Part of a small language model's weights.
Size: width 256, 6 heads of 64.
Architecture: RMSNorm before each block, rotary positions, no biases in attention or MLP, capped logits.
Each number is 128 + 24 x the weight over its row's rms, rounded and kept within 0 to 255. Layers, rows and columns count from 0. Numbers have three digits each. The size before them is the row's rms in percent of the matrix's.

# layer 6 MLP up, 320x256, rms 0.0541, rows 57-84, columns 160-191
103:110133129079102146137074140115118167145158119119165071153136122140128169115135132124130111164115
098:143136119113119151099104161142133085098107085115155132136125106131115093115089149104112127116160
101:102161153130152154116123135140149148108128104118120079117131133087123137176170160146096121138170
105:135139164158136108137150135152136130100132086190143083105113140137099099122126126117126137144098
098:129117118144123160128122130108165141146166117143152155120099104116095120105133160125116131152110
098:123114106096121161136114120171121105116123155150147084134137116108160116132084076140133096126133
107:178099080152120153175143136155090108132093126120104151114133071097136138104106129124075145144099
104:068143115135123094097100125087095127098147147129075109105127120111099096151134110098143142136107
101:152117144119126127106119117138083171171152111139114112132091124153162145138154113121094110087120
100:153113124126159165089115106112149103084118152101134114139079117146114155108099169139181149131148
097:118127118105139088076148105127096079124162130120109098151119107115157103141177119171076137125097
105:170096152146164136138138108084129085122142162101124159092079151157150152105128147118161122081088
101:122137104119134142128134196130122101151144135137136149154117147106165135122106135091100111084130
101:140155108088162152098124141086132166133118142106175133101147128149122159106108136123133119129120
101:111117142148140156117149110158155094119111134114149102142129136143147142132132141121131128155187
097:131176159151107147158126113092175166161161102119123140113068131136124082100159153151130087138147
100:135141126146118153090116129120145138124131138138140130112120094148124121163130040108161117134143
092:147150144105086113133111137103126131157102109113145105115174138133089106133131119139091154122072
099:092135123137152151127125113155133117163104110131136108095125165136133127124189127118150122137102
104:118126128132134104157127124114102087142159121130110144133118099108154099155104136121138143139109
100:154128133140115092110120106157125105122140152101128144137111133135106099108184184114113089125147
101:122103122117133128109110149138161144146130109132133151147156174153137119144061142117153103134136
103:130071099128108146098140124066096160097129132085131153150105082126138122195126086121150124116099
099:138107118127107098077113133115097130147124113128100111124132143103146129105108140135178113140143
097:130151121164077074146115142125146113132131120112140101108135135137125116108122101155085181111135
103:101126136111076113048143085101149119112116172078092124123174143115120107113122117131128124073148
105:146144130069164100155107118164128210151114098131117110154112101116091120099109149144138112106129
094:106114110124113140137126142173167117118124179132116089090136102116138137111119111139070120102149
# layer 6 MLP down (transposed), 320x256, rms 0.046, rows 57-84, columns 160-191
108:102122076091138148124127130084127142145109089108129118140158111163108141092152174137150129089144
099:138119120118120156104101137111102082126151088172147136147130092109111146127109099118153160141148
100:094139099155127136122133115152125110161146160109152138166152112127152111115117140120115178114177
097:086136096128135107128133106175108098124144126144147093125135111076117115134132136078119133102127
104:063096142129169109154108109109134123116132117138154110088144144138146113124095149105129170145121
100:130085104150130148153143138131162118149151087114118110125139138110132123172138106164152128126130
103:125124150145125127136130099129146166123087125140101139141134146131115123109117134137095088125135
102:095133153148129138082150153127123103133146132149120153098138132095109140108090142165136143136152
100:129118116132081120129135143125116135099120145126102126108160138102152120111100082126107138092156
098:158141136176110108118136136087136152165126142168160171135131081151129113134126116173117145075122
102:095132114105136138131097155124143148129138147098106083177116122089128134158119113074082154117118
098:158106117137108136052117151101120124102164136136127154130138139178135150152135099186102142104125
104:103167124141159126108109127125158108116114158151133107133108131127113124135132158084125123132139
102:130150088126101142157110151088090137080145103129100153123135089130175169144113118065129152163152
098:131151154112127151147136124113098127171140149135137121139137121112166086097094148109136156116143
098:110142105145127054139138116131153122153149130182140115159111176145115112137142143088159092133131
098:166148130147122129143135138096135136105135154135099138163094136174142124178136135124111099130139
091:160158127159128103123143117136113130113125083106126121143101085128138148130144177163128088137159
100:130136134124102107103062152109120147131141122071138136195100124128142161161124103233116088154118
108:168099121146133130178163199151111133115101137160124140106120117126142141090142145106147162120150
097:115117132104131109114149080153155097118154133149139130099131161112143146085142099101133155109118
098:081116127136121161129091130153115102126186139096124143133153080129134146092104134025151135089117
104:122118135104116119203117168137151121139095126171127151098090080144138109064164131082150141109141
102:101158107155141120135170081144141077113140131112137140128141143119140163157120134139134152092119
094:143082140093107133089145139105108108146164108107137152127111117121140103138134103225164120128102
102:108112132112123088120095149123096123108118123120135125105107159097159087137134141111091143151122
101:141144109133099090095138156174150133150143140132085141102121159093117123091129119140163112148113
089:141138167154092123130142127151149140113143153127157129115095094132142183098128121055125142089151
# layer 6 MLP gate, 320x256, rms 0.0548, rows 58-84, columns 160-191
099:103126152095144098122152147082095136157141169110163122156106130139161138154134151152086113120167
109:149100153101184135087127149148161108120111105128099137110150097116131153114114114132147148150134
109:153157149120136103150118122135107109133095140110136092183145138183080134104140108132120168154208
103:119131144086122154146066118129149117129108129149136161148184128123157109133199126137164139105146
103:121140137107094120119098104097132143131132125097147147126124132142140119160145134153110077113087
099:144114130181121135134140120175168132116146149138092150080133180159136092140145140140146148161105
099:122118132129120099157104117137104138107151107131107130098164140120134113120129071157120112107107
102:136129135137161139132107168135099120131126101162065125194089106083154148150139137123102087114148
100:148123134110126085117119143120118122134102110166143168100136095089138109120118118116156131147116
101:112119105123131077111151117108072121143122160127099133157124129166111096148171117201113187123102
099:121144155135119133128146128122139091143088119163138087115140133123138154178126012139126166114144
098:133105145110149122120173136131137160140140166104120117177149167153141157121128134124071139099122
098:162146119121147116121144144161118117089101121086125131145101154144124114212181148109112111134132
096:122144158152104136109157155115151090124083129132131139112080148146124182181124136116114135111113
099:137098120128110141129094148137154163138138161118151150077102121136142128123124170128129118138187
100:118089137074124136130140126139151138140143158136130135142175117109135162128178111132119108096150
089:141108097137142159080151088144136136150116125116148105156155127134154141101116106087137132105119
102:115140119094109153070110124162110088147111095090097125132126119125101116113132101154153120139151
102:181151141149150133126093154076139133154132110102108150147137112145119135138147109168101138134107
106:184162132153146120106134095106156118087156156142163126134148113124118155099164131126129134090126
106:136131172111136106106150132098120145047138157120093145148134130135127114121128138128140114158144
104:135123069140148151104142139125120091113103132130112119094110191142149193141154083123148127113153
097:093112119138197157123145169093113115174141116114118118134118108100171147116160149144126140074116
098:130110139118125166113145069138147139155152126103140108085113157140140144132084119137141083082067
105:126129164119122163086124133187158092126118131125085117111133138183109107109153160151151112099137
103:154173163099090120192169136164123089127131103118071169118068121117099151135129088147127110124122
090:137099137140172104151128144150143167142125191194089117108140087098155157124131124120124149152143